{
  "n_layer": 9,
  "vocab_size": 8192,
  "norm_eps": 1e-06,
  "positions": "learned",
  "init_std_qkv": 0.0344,
  "decay_fraction": 0.543,
  "doc_mask": true,
  "train_tokens": 123900000,
  "steps": 7563
}
Each number is 128 + 32 x the weight over the matrix's rms, rounded and kept within 0 to 255. Layers, rows and columns count from 0. Numbers have three digits each.

# up: layer 4 MLP up, 512x128, rms 0.13, rows 165-264, columns 0-63
# down: layer 4 MLP down (transposed), 512x128, rms 0.115, rows 165-264, columns 0-63
up165:108139121108174176145138173133160183159081116086110093097216136153150114151142113091145122097121147093034091134088149154180107131127113139149147096168083168103143122107140078139110143158013144
down165:152115103122118148178091173082119162085167136150177147141111183139110121117097170125146145125125143075155106129200143127183077100079140096078133121114175066190102148094126116125130143139135085
up166:179117204191119163178119131079152102116150121192118116156127115115136099150155116151119163096079169186105190173107110129209089130086177091133097056176109077123140177087127153091113170144158202
down166:207139101133124078044129167169160124151072148068091083142122124177097142118143110154113115127144173130139100106115055147139181141082120139234147087136130106086120152106184110140150110116069120
up167:080140150102119135194131182163097151086098130074082098124103081145115149165119085113110090119169173159138112113107167184056082078100139227135150128138130158161118119130042162149119124174099122
down167:141154178123109142098106126029224102115095081148052104134140085100067121148085140169106150137115196115208125117136146182117167114106158179069150153147200169099139106115122116183159091107149119
up168:156090200125110147138077208153078109090121121106088113087123145119098129157119099162102077129223163130110095114119154145150202129079120152090130148144115112087159192145168079160128125120077168
down168:117178136137159117108122136107135075100133102114136137164134119137104101126141110138132090159094147156107086118124094131081156086128013096125114130143129112161121194058160131118150121143151100
up169:211154112181191199203153111171124152144178128088144145109125121132114127146088065128139085149125115134152142148130104124105116147160132127100167143099092129104086094082140129106112085125081161
down169:158194117070104155108096142086109085086166188088143098182160145090103158208069097144124171132157111112112094133087114066097087179141147187101149109142134120129116163150092111172111144157141126
up170:103149154132187161213146132114151094131123169147085121119135091140106097228109154105107145086193166178106103094122159157177154111105130095098100136126090092131095151096116141169139124139132196
down170:098130142121150218173157092146119110163176168118090137132121142157130138163083123133127050088124173142162149102096090144134115132150093131144091125140131146153134093107115136106117148120157116
up171:122123116096134146136159127212135122108150146053126160055127130147099114165147105178173223122135147125060081017126116155154093095092073157131088179143150189113131131131103121148089105106120127
down171:107132123157106128129103115148054075117054107117123110154099100126101110134163126154158154133157158161200095137125130163111153104107141125142115115192222110170100151168099085105176141108055151
up172:154058137184136163099081084159101151129169153134142085099190143124140075149085080086140114158180138174106117075054098143111165170149189111117109147097124079138180111103103150118133083101061123
down172:096101090149130116165139115149087087145139096124173077103112195099082088131107096086142146255121104112125118159109118149138156120154130135115155123140119135091159102175118117137127128121115145
up173:140166125107104157129142160149140128152140120081131106088139117134053113145136106126129125105097159190074137102060144154136114131128131140118118130172146114148067108140149144129121144104141159
down173:112136144122142148080142103124147105124122174147115121162139154164166123052124130134130150156139128107150129112126129112162164109106122104163132147090101121151158091084125113128132108125122081
up174:123160123134202168121163133146128104132101152112158102150126128131115123138123145115092124142107121120135098086097094135167159129106099090147106113131112139131115107118131122192134148120127139
down174:119121113135117051103139148123098138131128149115144145138093155149114137143150149139156152148121116101113106139157147111093063102117106144107136138102136146104129146170116173177143181102035102
up175:131154140150145195169139074154145108045134199130148133147103098151131123228138107128086138116110119101135122110114142122129123186127110150099088145148079190127128086112138124146132161129082128
down175:094113159146138141090156152111135134119124069116098107134124131133181100070143141104128157127133132088161225122143156153086097130137095147144154136117137158112172125144106124124117152112100085
up176:159127116120139118151142124165106057132152151125097110042070113207041110146123066160094100109109196159142122090097148147119125125119157144124143106138185110152071130135113143094085153150139181
down176:166140097080173105099102135071093154093144125121145157139136144105159126054183158168115149150144167130131114076127192120150069100071121075171117141138138077159180188136106098125154055090153111
up177:114139114158136155176092144179089103083165142183156179104133118139112039136103166149082127108119137173136152112070155149104140100126112144086090124079096143138185153130078135075139104139123186
down177:156127143153133091163130157165224027181081159122127128093157010141193126117162137129099183109091230175182135106053092152125153089085086140078063142031121090114098141169132127149169156161095146
up178:086119200144163138137135182103110122136136150131081135117153149126108131182143153086067129112154173152112117040095128145146178099148127085118100128149122095130142135092064103170145124122136145
down178:111136214130177234153140159164106126102185145172150187125159147189141139194086154151077098000115146147183132086101128116113132118161074135159091143148129163173160111109088137096097146117135125
up179:102106097146192146198093109175148081167161164123120086126114084131090095184083167092138101134190125117119134155100092133101103101108093110157218124114142171161111137146120119111103142128121164
down179:096122171134111116148139216097113072124093096089184089131122141152121135157128105129080144112165143101084150156147187123151116173072170094140154121128146128146102156111175159143115111124119136
up180:107103161193167096157142133083162135186151119111071066161170104190124096122099143171112091106093155196158097161126134142214154189054140075109167091112127074129144121153147160090183106102145134
down180:190085097125136157147126111113096055198137139126218203146126081155113109118138106171161141133050219122187139132100116084147175130148062182082096131073123082159194170173087103124125080160123139
up181:146143125135162216112121115133145158120136184090150063080146094107112120144131081120145121140082115037154093102145039153164121196187096117118164106101112180075176148104115089095186149162149109
down181:127131088164157106095160111151159039103132107170131134110064044165139107132095162159146125123131091138207160136116191123153072120108155175198099107107110155080110168095164086172155185169095107
up182:132156106135144167162141128124083083149101170112086149125109134108094103217100081080109134101152189136133180100098119118131162138129146137077156095091108091113143127095147124171069118098104152
down182:073122084094165151120155148095129116115071172149118179118126160151139115161124153118125127094135108138167100140126086055149151109162125124159118114115105160105151180101149115130164103095158115
up183:100117145187089099137159111141137125070156182104141108100123118118102132157044121071108149159129138128154093210128120145089170155181151071103119160073115103132114063129130100152150128148089096
down183:138112076082185147116075092129114112139142150162199153124139155153096107106176154116171152134105056144098151093103099164066190122138169140107165110184086094125073150119111098100132092144193135
up184:155106120181171156158081136134121147079068170107088097098117081151086102180173082103123104102169175125135048166128114226140113157077193153126145115127088069119191130112114160120118145135132154
down184:118116137173136128084124133102128140132131111084144142129125141166112130144210094109146131016112179121163116191151106157122103137094156144109139142129086085159129105078133149119122124138166146
up185:087144133140150130159132176185100090116066162156136052139192066146112123139134157084084126119167145178037160099082102151088126159122086095143170091156064153120124081110171150126138115129141196
down185:115138132179099100048105119167165180097108112120099094109097116155138131171094133138136145157152096140083181102183137155166136171106070124122140091108110113098079135160103143161120117155069158
up186:123124122169130108117121124139109124105160139107069106151207149161087102133141128143141138130115150107160117111056111120133173144114112105105153139139141081153146106113138156165105137119133109
down186:152114133130141131125144132128139154124152123110105109135121106155152125125124176146092101104106195123083155183106112153117166137150115144178099108135162090115135129116116170099095104105170144
up187:173079140127163221152137135149095172129082155084111056066133107109144058124093065130145104145216152156143073119126122173146110243132171053100180058113118153135153102089112156145162129117077126
down187:123099109177146146161127118157119114197168145161187072128095134106100142136109116112121130241112086116132132113090131168104128119127136131147139134120133131087119138129116070107174149111096136
up188:144118148134108167184132185135085122140083177096121137137171085129113120181141090120116114088151150141103143125165094126161161119087138114112115132207163068061132054127085141156109098157162131
down188:119070106134175084097161135126211131132095087112175106122176128112110105113098140077150081112125148087106173153153148135154038106183102171129115079098158152115141131164142151111151153135083165
up189:134106116207198160171101072147118102078102135205103075139106087161154114151106121176138131124128164136116145117115070158128092167116154161143122106117130082129112114119110142095178144169183201
down189:124039127132139156161161132078154124170112188118131139156103069131101121190117123148117140134140187120107132134118082135063169135075096109091138104075181138135097110116224123135113118164124175
up190:164093131117141136121134141095114163121184137153099105127160139142108163139112132143079199122142139124123100085144153129089122121118148117123104174119118089101112082135118114115189120096156107
down190:118146144153096125131093147104119105115146187148107156139109062105128104097129058119130098152164150124158108126149082125107098129159164150127134076117101152071116171096092110114137101147099157
up191:138160089103131116146167134174118082129162166113116150122128139133092136149080132132175144120136133097130142078099137105161128150132146153106098126109178169109118131116184134150102155092125101
down191:085143138161109149105154071119125135189172114085124089143122128123084102143104138114132101115090132128096143107146058126111162104119145094100118104146136124153119089137131152127127134132189148
up192:170165143157158143184166100145153125128122114155108025126077112084126113120107066170094118119139144102049093119121120191105051140122106174132122169158121138100125187109107104108087133170096195
down192:181116101107130177122103112110203118109187151177189106123136088146162094088089143094119112116085193102110102062118224148064101106160128171091163103119145124080099033143159159117131168135146155
up193:093117119139092160083099106144121154110141137145120123139218116203069094154107156082128090104149164132160072192115099178121171141168143120136159126144168100182169084149046118069118073106131142
down193:128101199128106157118170095159138146134131122117157149114148147105135153149111137172089184136152144084109168105151132103110101159116136061103147067140151134086128127162111142132127159120111048
up194:175046146161122137108105117138114142152136082117110131082179133151131085107124083144114099132132170171145087169143141143132132114148123144129139177105150094150121126118131170116105085097115114
down194:063121147156124139129173150156053122139104154140147121155137105128094135194114096080120119127179124161163133143098056153107171131120141120128148132158112097102103079117101121066142121130124143
up195:115090106148164135163177128143049107129139139126135101129130075119086112174068101136130181121182141100096089134146099141069137141136079120124114144142061136154146095129190142146164096114132101
down195:123075141160163116204152120158099069147156131122128143097134064115172183096142162219102161147156135126087200128074174125131103139077083164151109117115140122088115153143136128056115208132143127
up196:158142164163182138168102186141089134068079179150078125079158115178131112179143107102097144099125171121140134119103114156109162135098129128102158073088128128112171169083120121121129090148105146
down196:154135138141185163132126168108098124120084124102126155125112137176111120146136115140096096094113154113163177191175106122123113125089132090086121123103177127112146171111120127130113113127155145
up197:130135133118118158180162113134143095129154166104139149141124100151068096184096088088106103130158117155106091130114085126156169124128102138159151125141137151123112097153163138154070151131118152
down197:129092081120147086116126109147141166101127128069161142128144126125126127053137133121182128146136163074139100150128118115146102092110117144141075150097125124146167091136156076148160141142098137
up198:185102070108220223120125126138124105139143197171121103115129079161072162157088110121116117145159145093118108131155096156069102161133107149106143093159130124137143086125123114090133127130121129
down198:159088131145150110049116021120139146128132156063147148140072133127147141128117128172171147128120128155119211145088093110164112155084139069149129111103062077151163155164130089124155155127142051
up199:136103172160176132133071189068124113159044202150115143159202113109135115177112157118079137124158128151173147069101147103178182138126149077116128119129148022078108108126163162142141143100145138
down199:093112117143152127099139146160157177135136150140130104103126139113145071148081150064145058103143132161169109153135124127145072127181165135109145132169144123155085079171070100105124140111096096
up200:157151137162144146143129128078080171119092126231090132144132103147164083134071108101001113118158126190158101128096142113115145169148122120126129087096091095107127183081042169134136134181135129
down200:089158111185183065102078051105114105104204127126161162130041026186140128078132109109097102110096139133204154125145137139206153104145119130129110128088068162194152123113154182161161144111105152
up201:150084131116148153156105119124083151114094102138068121123136123097136122130104149118087069115168155090135132146112063134110081136206109131126136147150102115161137191086144166085114154155115150
down201:118145099135174079143123115181078087131147173113154190141127146136128096177164128134138068137139099112100079117164068116159141081113123179183174154107173157135122145077162153094129139130135169
up202:198090160115111149156098129145095157138127115095093094153137129158089114140055136114109171135116138102155091151052117190088109095184112178125150165180105191136090150154154094102116123127099085
down202:153152101165131181063156107191144121212123079128091156113148158137162102106120146138114154140111140090123125097102141098185174092127116091115108098140113093112084114099134113160159156104184113
up203:185135148169178075176149131207092067105167124153148132135107123134103112152138089152108144155118109106190179131103152128111120089124136125104114185096072114137119146125119173181110102164144176
down203:149127140145092183136116121094157137132117143140115117119125051139104096138154139143061113124144118172185136158136154103128127164160110113060153098116139121154133122112089102167139173105115117
up204:102073196136159149122142082117060113085158171113155108075105068102164123109105031174138120140107121116142124120124127201105090140128179144139154121101107169065138126056118163156170120112067108
down204:165141077129128117174148138157072060152124078171173136112099147121120136120000144165097121202141090117166152138147074190163149159187165185143094144157193198168124044211112090059080169140142110
up205:159086122080171109146149136168123088107146177075083066088096063154137139170126080200151118101133175153087138112125163206046046112118088226136137126180096170120130053093177139122146108135104179
down205:187141093113122150086130103140149163241087112042126116157084131071196152063109120145076101123105161157093246129115079118168193128104111149102123129122148068158144142137130143124113151172157102
up206:118105111121170150061177078156120122133176134153145150029120111169091072141101145105172142123133113122072096098131149193091148097158161122109160166114108128125155057103166167137143103050123143
down206:097087131136133121177144102122117104124126135047183129068175194112143105121137098108088153226110084110146078136151097131100146106126117136158141129164150123138134131152119138156120119118097104
up207:132134124104128114203171180118121138162077137083095159123098130104067143165095125112132145096119137207123163144158185124180140076095127090140091165096161108117081134135168095197089124122121120
down207:142149153197109176140139138070129143150085136150113115122072156087184123060115112165159111121056162140148153136102125092154133116118140069147129103095143113128132164116135153129113187140134095
up208:191169067125161139106110163149113113131109212126124151141191105146117142180108092090132148114166121107083129085133099123155201159076197090127140104114147099205130142154093101161077140128149146
down208:126117111163097140170110147145189110151109131102102127103179105088145089141127082101121123124096147075118156108194165130109135144194123158156147077122135149127094137145117141143159147098096135
up209:119134148113127156164130165123138104177131114092109091118167135134083143147109109118159132123112150166069131154092096161133111139068175099115097153126145075153063086116084177101111134131089138
down209:092154172139151120106161121033158156129176148130169117112103129119149136130179127137098154146086105065094107138119118094144169128158100158152123142143097140102140127086084134121100114120130109
up210:120084162154176124126098148115154207056122123147098107081119132104161126134163148131142131120150178107115132106106144133105111114086128096107090135110146115081151153076100086145194116126140126
down210:187153093172075118105137120118147120120139148119110118107090057100118138123093074169123145174115154130086129121145132197116159145119131124135092126124189081118136093155123135133177160147149127
up211:125066185212162100127118171173142190044065130142113066119140130134147122138141132130156121114133181158114127143116148148082095098124115091142097176106134139176115159114086103130137122110156161
down211:180161096087098137032160133142099153131150174130156149152096178119106082152123133158111141136179137145123129099159154112177139159093168135152061108116126078172102143147077155146164142113109123
up212:111119134192131130120138087138139117057172182122147088093128125132112077139036093115122178134151133107140080154151122184090136141169171073134120175078134143099148063119117112121164127100099121
down212:112079096125120119168144136135086112113124119117202109073141240080063079143130119113170143219116053154126124120106094133120128131135118151160171113173106083116102153129130105119139128143107125
up213:136121176166116130148095107162113160107034158126094112027204039134134124178117106083099062113157181112116108080126089212119115143138179176076163104132064132109177144087090121123130101120108184
down213:147122180184112161150143109162127173166108129086123142129140188145109108168146101105133147057084221124151147099135105140131109129106120152116156141125104085153137149119104102123141153131159129
up214:118185191150171153144073079159151191132159112160130103149124111124163154163137096159127094116154159143063145090126106156047132143104125155137128183099093129136093110102123157136180151138097153
down214:127135148213075119040110126080120126123118151133114165160077129142109134179119084127124119117187166090185092141092137148148126115156144133109133107131175106124113124186156138162101148147110132
up215:109128173174122163169147119126132145075163172177127112132120077135151121170094103127085158125128116163108143112117156124118105155111130092149128117135133169094154114127151151176180151150084116
down215:108104145072167124144135133153073113146097064098114119092081149140145118093134176129179133127140147140140143073135144125131097117160120144132091120138113094132142174147144103095118156138139151
up216:135113171154189150162154164078096112109147161125103124131182062137097100206132140109052143112175149146119099057102106172168198129099135118162097156174131078122131143106079121151150120126144143
down216:136155175181163207150141155156117103145185132150112134148128149176133110155141118125085039055122198165118144108075072170096078098124133151180076130222137126180148146108110146084072106120131149
up217:094126105147182129163141117132140125093115162129155118129088091145147159170167044165077192133136108152101083132145130156136127154092185142159099178091089140096116118108136137113179150148085107
down217:103102141130097127089136168167086102076136139146134120159118150133127109086102155144158129143120095121174140127105133091097136126184110136123186110126151144142148109164082106100089128117189120
up218:092135205144129139129158105083147130051100185162148142121130095118123123201131102116082156126110123125153124142122173132160147176149124132131078161136131156134149107105103125113136116117129124
down218:091117127118142134144171141172072072103137076091123125149093134146211130091113142111186171131117138095131193120125114133100084119144105153133142137145154124116180130146160101092107174138118069
up219:136108143198170153113109164134114195164141136199114113133155126132186137121089134129136147150130110160148131099136124114134127139169107158113133101154075111073168137065065100112171149111120130
down219:137127114093111075096140079119166138115087118080101098088123114104107073119138155188143153116171066143079094119121147161135150166115161093167083184103164125094105178101146137162129181096049132
up220:102127164126127142152110091128126098165126138088134125147130061141084102152143098119125182122170119114185114127163132152144129160124162146125103144141118057105187121100046177135125150143127127
down220:164128122122108159079154119144089155104158087145101144136161162100137197133159167131192124128074146069086109142164149184115055167124092107032094086118119107165155105095153134088125110041111190
up221:119123176103113109111071123115141164166111135160103069135137108123092133153135109077154119115100164180046138146115125144138139141134141075108128130182158119125125112055142063074188133123071097
down221:131108135114114068190164159082142132112088163091133144112131115100140137159148151052144112108134143160185117139172150092128167083104128124157102108143091138095148121127181132191148156167144146
up222:140126104134147142142175172143108084081161119106121137029121137107028100132134129129142165140145150143120111075042122172163180072117127108133129146086103123122139126125130158126139043076108140
down222:137106124097132118139112103095115112092106163107101130120163058154139083113160158126104155135119172157167120137130157136086128103109123120179184123104168157169133100137144172158138176134112129
up223:126119123157170174096104143128151147086151161101110093100138139117107158132111126137153163128109153121079118073080145164114104123129164109129116160084122095156133117125115113118168126111086098
down223:158154126102150148131110087125119141175119139153140094099079148110102109084193130098187130115103130117114078133114122160136104134113140155109178087129133120127167150147167114158120126125161127
up224:148094136187176126143162130158064117118156175117122131064115119108110116139103080123106097114145140134083151068102185139136127104071145121085139091116076064091138091091125182174186127115142140
down224:128158139143080125111124129148177173106179103135201126138121132108143115103154130112142136167131025095084122130124159103119105131127096093133165157115131192150139088134140131093075155100097132
up225:096129148132124131198175191137142201131138131119134136142183088122081058156056111038122128119184127160106113175128177149109140147162118102103158141139092071101134156091125157138150086158114080
down225:063086084134155078175132139097161077157140197121157139111144069157165179123160157160106190139154147104024156119087135147122130109149066150120174157097111185110167112165162120116097119163181105
up226:103080086127123108133128156160097136094139112123122126093178132165075076167111125107182110104211171130110097109156149147120113082098121125106116186092144101152087172115133127106126130104134129
down226:095149119143126116183097114135134123079124127128107107136145067136081083123096158141135131133144170116083126130146111172090132131082120216206176133109162164117155101110158131084136111135100175
up227:121136149106145177137217101109095144168127106060128143134105118151088111143158086117140105107085133094189106123170080154184103144166159167098152141128123127187082153088129162157091197103116113
down227:166112115129154106104119153136088110163147146148087164129145131131169168105131120131149145122099115132153179142138098085110157166141100145101111143153111112096156091106089087148090121139105104
up228:198122126204112069206092198105085119101182119152102121147165061163120131140063155096094149131209128143144110192135139166080174116036134098087139107140112070161139123160129133119135071178166197
down228:145101189094093226139098150135154100170126132104089127111135069163141117138155060149122121161141143219130114075190190101155175145133190133168108123166066075020150118092110099161134167146179086
up229:121143174083193122132109163131046096180202198127151163156150104135097144129124139118123158118109111112103127079094115144137131170124130085056154125170106134077112089111159120066151017098124156
down229:129072092067134103081111074073129142146142170140147080128124142124153097084095159177120177138172128166099072185176126209140070058122174109180107150060178126172130135126164179140137072134177128
up230:117123064141147174140157106146128136114151128129127066071111132117119067114114115108137120146119148097096071103105117157125134134168149095103141089096083182152199126127140085124154110098088145
down230:123163109145123108143133107167145131140166133091110118134120236128154140087096152114112125143149130115084118125129127054137129126102145146134083144140146174081173160130140093116127143123100129
up231:144166180135131139154092063136096105092141126215133091098106122121134087154080104150133130141132148098130176179145133154113121174128157111080106095132111078148140072114141088057145106135144197
down231:147146153124104100144139206116113132176177131134203164182136104139118101144169142082126081131127091152109130088084092097141145131127179118106110178151161137104114165139105188163102114142157145
up232:098091223154159136080123089126125139102133137113142073087107083099169029114050071128160117126158111184146149076016149156095086152149156137081151090116118156106157122084118172167192144103117134
down232:161075087158100117157151081133116145121092124115218058103077157118138128161057113121139097212147013096132129191144140151090123129152147139111146124120156143099106106137164133132151119132108130
up233:122114158173117120139194094140127162065161157116105102097137132078127077148110141085112161161137133125149112082053097125103157163171148102106110141125132143108149133114074113157166133116111071
down233:160148105110137128092142135147084095149142137107192155113173181140122116128129104142133110135146036106051125093095136165148158157075132160121130111127102091123168124098122131161116106133135147
up234:147074133082178089138111108144059096155161203144113122144135070119127135130151131152113161151082137069153113098134076118106112114138127103082154110115141117167155148131087179117154101152134118
down234:123100077139104089112156150187114254114146060050104108096162178158158093110188137127177133147192137129054072139101182131176179123108104093138110150161120037163089056160118140183093112108192118
up235:117100086116129130131157135166142118167139130132110100090156149126109111119114163133131106140132150142092097064066118120115119114137173097101113154113180067171113110127145157135129133151108116
down235:058106157115132094121138083148110100127145107115099154146128171135150104152118169120133122119157117100128111128122117057109110077132110137127133126115125145161157146101097121140148160103176092
up236:159056142137134207108111093211126138129112155150168072079124060140123036110080105117146096128161129153122080132084184255155111173114222060121124101108085080193111063086120180140160112087043131
down236:110119117140163145140126123113125122147161110100219073115118109124128127101067127146104133238147040124154090131184131107035129144140103105123177105110094142103131140139094055097166116147122128
up237:111138123134118146136105178109139151125090215097164153123170122118127105170154117103168147102085120149134140122136159129100130105130080104124117144124142121092104109109159153146156106136104094
down237:084132154156139140130145113146162097146134037136116098148150138117184093102071129103131106095166142081119138107167168131114116106114130160150153072076057174099106185108145126137118143138091142
up238:096126048116118161103139106113114140067066147179154166074122067168162120125148131104126145117137127148119163151136167145129144145181114134129150118117107137117131099109127077144155113114111107
down238:081160161126133090087119120134114153160152139098080116149075063118102150151144148148131174103134151133140114111096097108137125152142062150132156117105155050110225163165144102171106134083131138
up239:110166152120048140125165182156107139108170095180121141088080160169111120125120011045103122080127156139100116144108187127091128070136181077082109086151102114120123153076048096160080063193121083
down239:146132135111255108147122104075174134101077083117123119199211124136111123165131178203143079150140105137076142077121123159164189167166137184124128146085131143133143119135216197085121165048137174
up240:136121124126128139129125131124130121143111133136141129126116135135116130140124123128137112134116111130130129127121132120127130126130126120117138128149115134127126124123114132124136125129120129
down240:123130130129129125120129121136124135130131134129132123125123130120129128118126130130131128124127135122133136129123132139131125127128126129127134126134128132129126133129132133135131128125133124
up241:104123086174159131169195109126121075110166193115087103095104103190073110167122158163146150134147140054148056118134122175045121130053107137113091125104139128177125082118152158150135158083150123
down241:065109120108145145144142172156136145118180075095102096124187121121118103115111109159159121118117208136088159115093185183100118074051173153174122065088134124108097140220082130096141123081155169
up242:126135087127091150138163109168129110156141153098099093090107144103098051163105090091141086129141204169124144126047097132130155139149148150106130103145142132146112118110111162106077132101120135
down242:111117157154141130112111103106133253090210092115072067140093157120131139111166105169100071154141177160138139160154139161108113104160092132091049169070111167134111122084130102112149100110145086
up243:164158171169118169158079164116158140178085165161104093125135102116107165142154140130098121090137147167064148141123078142098154130122104114149126093131144144072153084109121082094133150154066128
down243:163065088133151112140119096114117145127130151155117154116135081116153142151122137118127159126135145159146110158175093127115098120144118124115136123110103109134111146147158129145120120133160104
up244:063096100147147096104133078106124152133081130127133120111158097193154106125166138122138128115124150142168120136148125147116130101115110136124179119125120130122145066154060117144162136112184143
down244:088143168163127103145148103164102040155165148113131125153165077137145103098073113160085131116164148146184129178128076148089132104087117123186158092134125131140143178168115153084128102124128172
up245:182131213118131218132153125143116126154156103142083048122193134120099110090103111161156152123125193160035126096105115148166115136119151130154143139147169114127149158112095135162099138085122113
down245:150153071134076092092125172158119114112112115124187157138063130128102177150235151123179071112171175085096097117166133122119142163188173195157039133124115121131124128141156095154124141127160119
up246:109020077075176126117118193119000084168145181104114107080143103153154161140128142178150153149115140085084151135161139173120089100093142145111127165156152077154077102092166119117145129025160120
down246:126173048098175099145186084151171146215086151160154133110142037137171150108168160087076138115110151155154132107149116169157171103098090079094135194154081115163082071146148125192100115164114142
up247:106073141090209111164079076139130115077149134152100110100091084110168115120100134144191162116125135116098161111154037173089073125119146153137202123124106151160055140113061139136140139112104159
down247:080167116058072144096120180097171125156090129075144111109169159177155122090150089114158168136108134137115188125105208112176175141132180100100175114136171173095104074160151114161093139163111102
up248:188032185164203125124102154106091127199159151086139126108134093127083144135116125115125091124122121145147096097128081153107135105156088155126155149153133145087096104129131205100166123131165102
down248:176132140144101090115148066161112166051135120169131162089128092138143106120144105136101114121116120212151130131104140114130129142131140099121107159086075126152094142165153114147107141128160102
up249:139121162146126141121123134106108206146128185112126134120191110145125135145125093068097147133123109119128134130126116125127138182172119131072157125131104164107145074087144148169166168114052094
down249:178077089145152125113132103157117138085085138151104133105101081135158093105154124137128143132132127181190111156092142124109116134151141140129120152091108161092112124114148135129105130118128070
up250:122125162222179160108125135121095138152116142165132115174138113111058140151111063037169090135142124105151145123107139147139138146142139082118101144078037159134098139107043118151096154057143090
down250:130098142088134106121084075081125108144142170156139180135144102166103103129186158134081120143103132078089170149158172186079110132153095103113130116097130130114134112081155172114148087138160140
up251:110157148139182147177137174124108117124092115106115097120106114100126124102175098128112064119115148157103141164102111157152090113169113089136188098173078126112125132086145096138144105155119189
down251:142134100131109095128124105127162116112071166100146109168099096123177136131126080148199174137130166099085205099135209097118112186161136167121080069057162066085153081192122112133138204111150120
up252:097170056078209147149177144172107087117134204115132139100095091185121103244083145117162104142162133128139030069092134144168182186119105153111114109122110166151122090125142067104115128093112166
down252:114124138136151168156102107033143078080071098155136116123045138110148135136147158131122116127120137138141115124111144132186107123122128137215118116201145201083160110218165089057121128149152131
up253:111142121094113164158175122118067083164141147143122139087132105137100147156093100142120109138161140114110104101169111161160148145123151123138125146099170102126117083134144112101083098084139121
down253:156173118162127132133137155118151153118175081121147102183079173109100109091108149094150132153137163108093127132118109112144118122173175132149113084105138119072160170106158073112079121158092131
up254:096114092203129105144193127116117111042120196127135121073111095119085089166123109086093180149140124094144088128102132150110143148143140048083139155086102134143154076129115103150176151150133138
down254:133168116088147113138127122130139128106149131150176179127171138132108112123126189097123142115198136135107096121101113146103150139049107140119129165148129109155115101112144126102138079121174161
up255:123131088109163149134169150153136101168104123131147121082118127149161170146118129097112121132101127101116139135071149156128155146133167126077103121125054090140115116036127122109153117158165142
down255:106123151106164070148120141154121154145106073121108137126134112134089117106067122135115106125139129145153124127127203143089136120063126120126165136125164154124087103150134131074104107118105097
up256:112114188111143144132096086121142205138104164169091081105218088127134096168111097075124129129162154138115076111118128182139154158096153098092153104142091132100159120080129132162165122116078130
down256:145128108170170175095115163126077075138192147126094185121152076139180179124196150197139124149081176107168110120115084113078074096141094117134110144105159160213146073124076148118063119123113089
up257:103119099108156138160123109124154166095134098155126083094127114111062092129089115091108142129128139144073088131051145180096155137154112165122171185149115120060096105127156154123153113131119157
down257:138143136140114094255143150113150109182147202088149141113172135172190157110169092169079140161149118076135083137167097080098117088109104123144114150084135152141165124132111118101098139134114129
up258:164119165118116125158088186128178136200109221101124151135225102096056169152127141068103082103116129147131140125097100127168136130148155112068141156187139102138105108147115179150117112123165083
down258:153141082114170148166093095125103117105150153164098128134168127107103153100167157122144118120085185175203101138076141145118102117143124133067101199062110155174105064228141189141150088143139139
up259:132123131115125130147190098173152116143099180129134129145150086144085150200084138096112150126175117118097074097119155130109173189103140119147129148123125153129106095127187165170147143129128155
down259:076093142093116117183111126116071116114092110125069143097148143104144106110139168140138159142183181119136171141106137099072119065154146135139156100153151142078149171182104120038113135161143110
up260:144122167163061174150107160153121167097113152107145116161126105122082118141155102094149101107138116196144130156114157130060071100113188054142137136122172125139073129129091166161135134152077110
down260:155150081121137094174114159134124099125087124145143086096091087114163166100139154114147162125118140084122093104183202190085096152125097139086057113138184122102154140162132102177147129117124134
up261:121136094127123074153138100093128123089172145167123124138130140159092119147165198107112105126139138094117103116128127118090123119129158109116142130112077159129137095164194124118178120130146166
down261:132151152139108121118124103096181132133141143168116107124108127117116122160148135131160092093177155133067117107090101092096131102162152187110119107163136099121155078151185157107179092090135148
up262:133172106122110110150139121134163169158109170102110109127110087162086156247133152106122145134118137099125089132087124170109151144112112091153113146130159147115090080157131097071138159190150133
down262:167112142135071072140174152088150134183092120110083113109100106123179151077159166186138105144112151161146144132174082135148173111129057140113135055115135157099149156130098153159103137154125115
up263:085107160075113132134127122140102106174144138102079103114122102120084115131159117135175086142134139127140120116134080123129100092127131118081196074150152128131170179081119126132138144150074131
down263:179178123149144154120167116120152134171102119143146143099134115115142144107139134077165175134090131159110133140117151086090187125164127042148091157117113051112119043161133071127133152110183098
up264:148121125211153148145099136128119118114057112123088150102114149130137131122107111104106068107177151123157157155150122144166163217115184061061144091065111080145135163133107087117103148161120130
down264:132124078100143128111144110100123113133147097107134098122171168145151174093153137139079146140152160130085109045131100142104100105159063178160116133130107106130083160120122158133137122107126133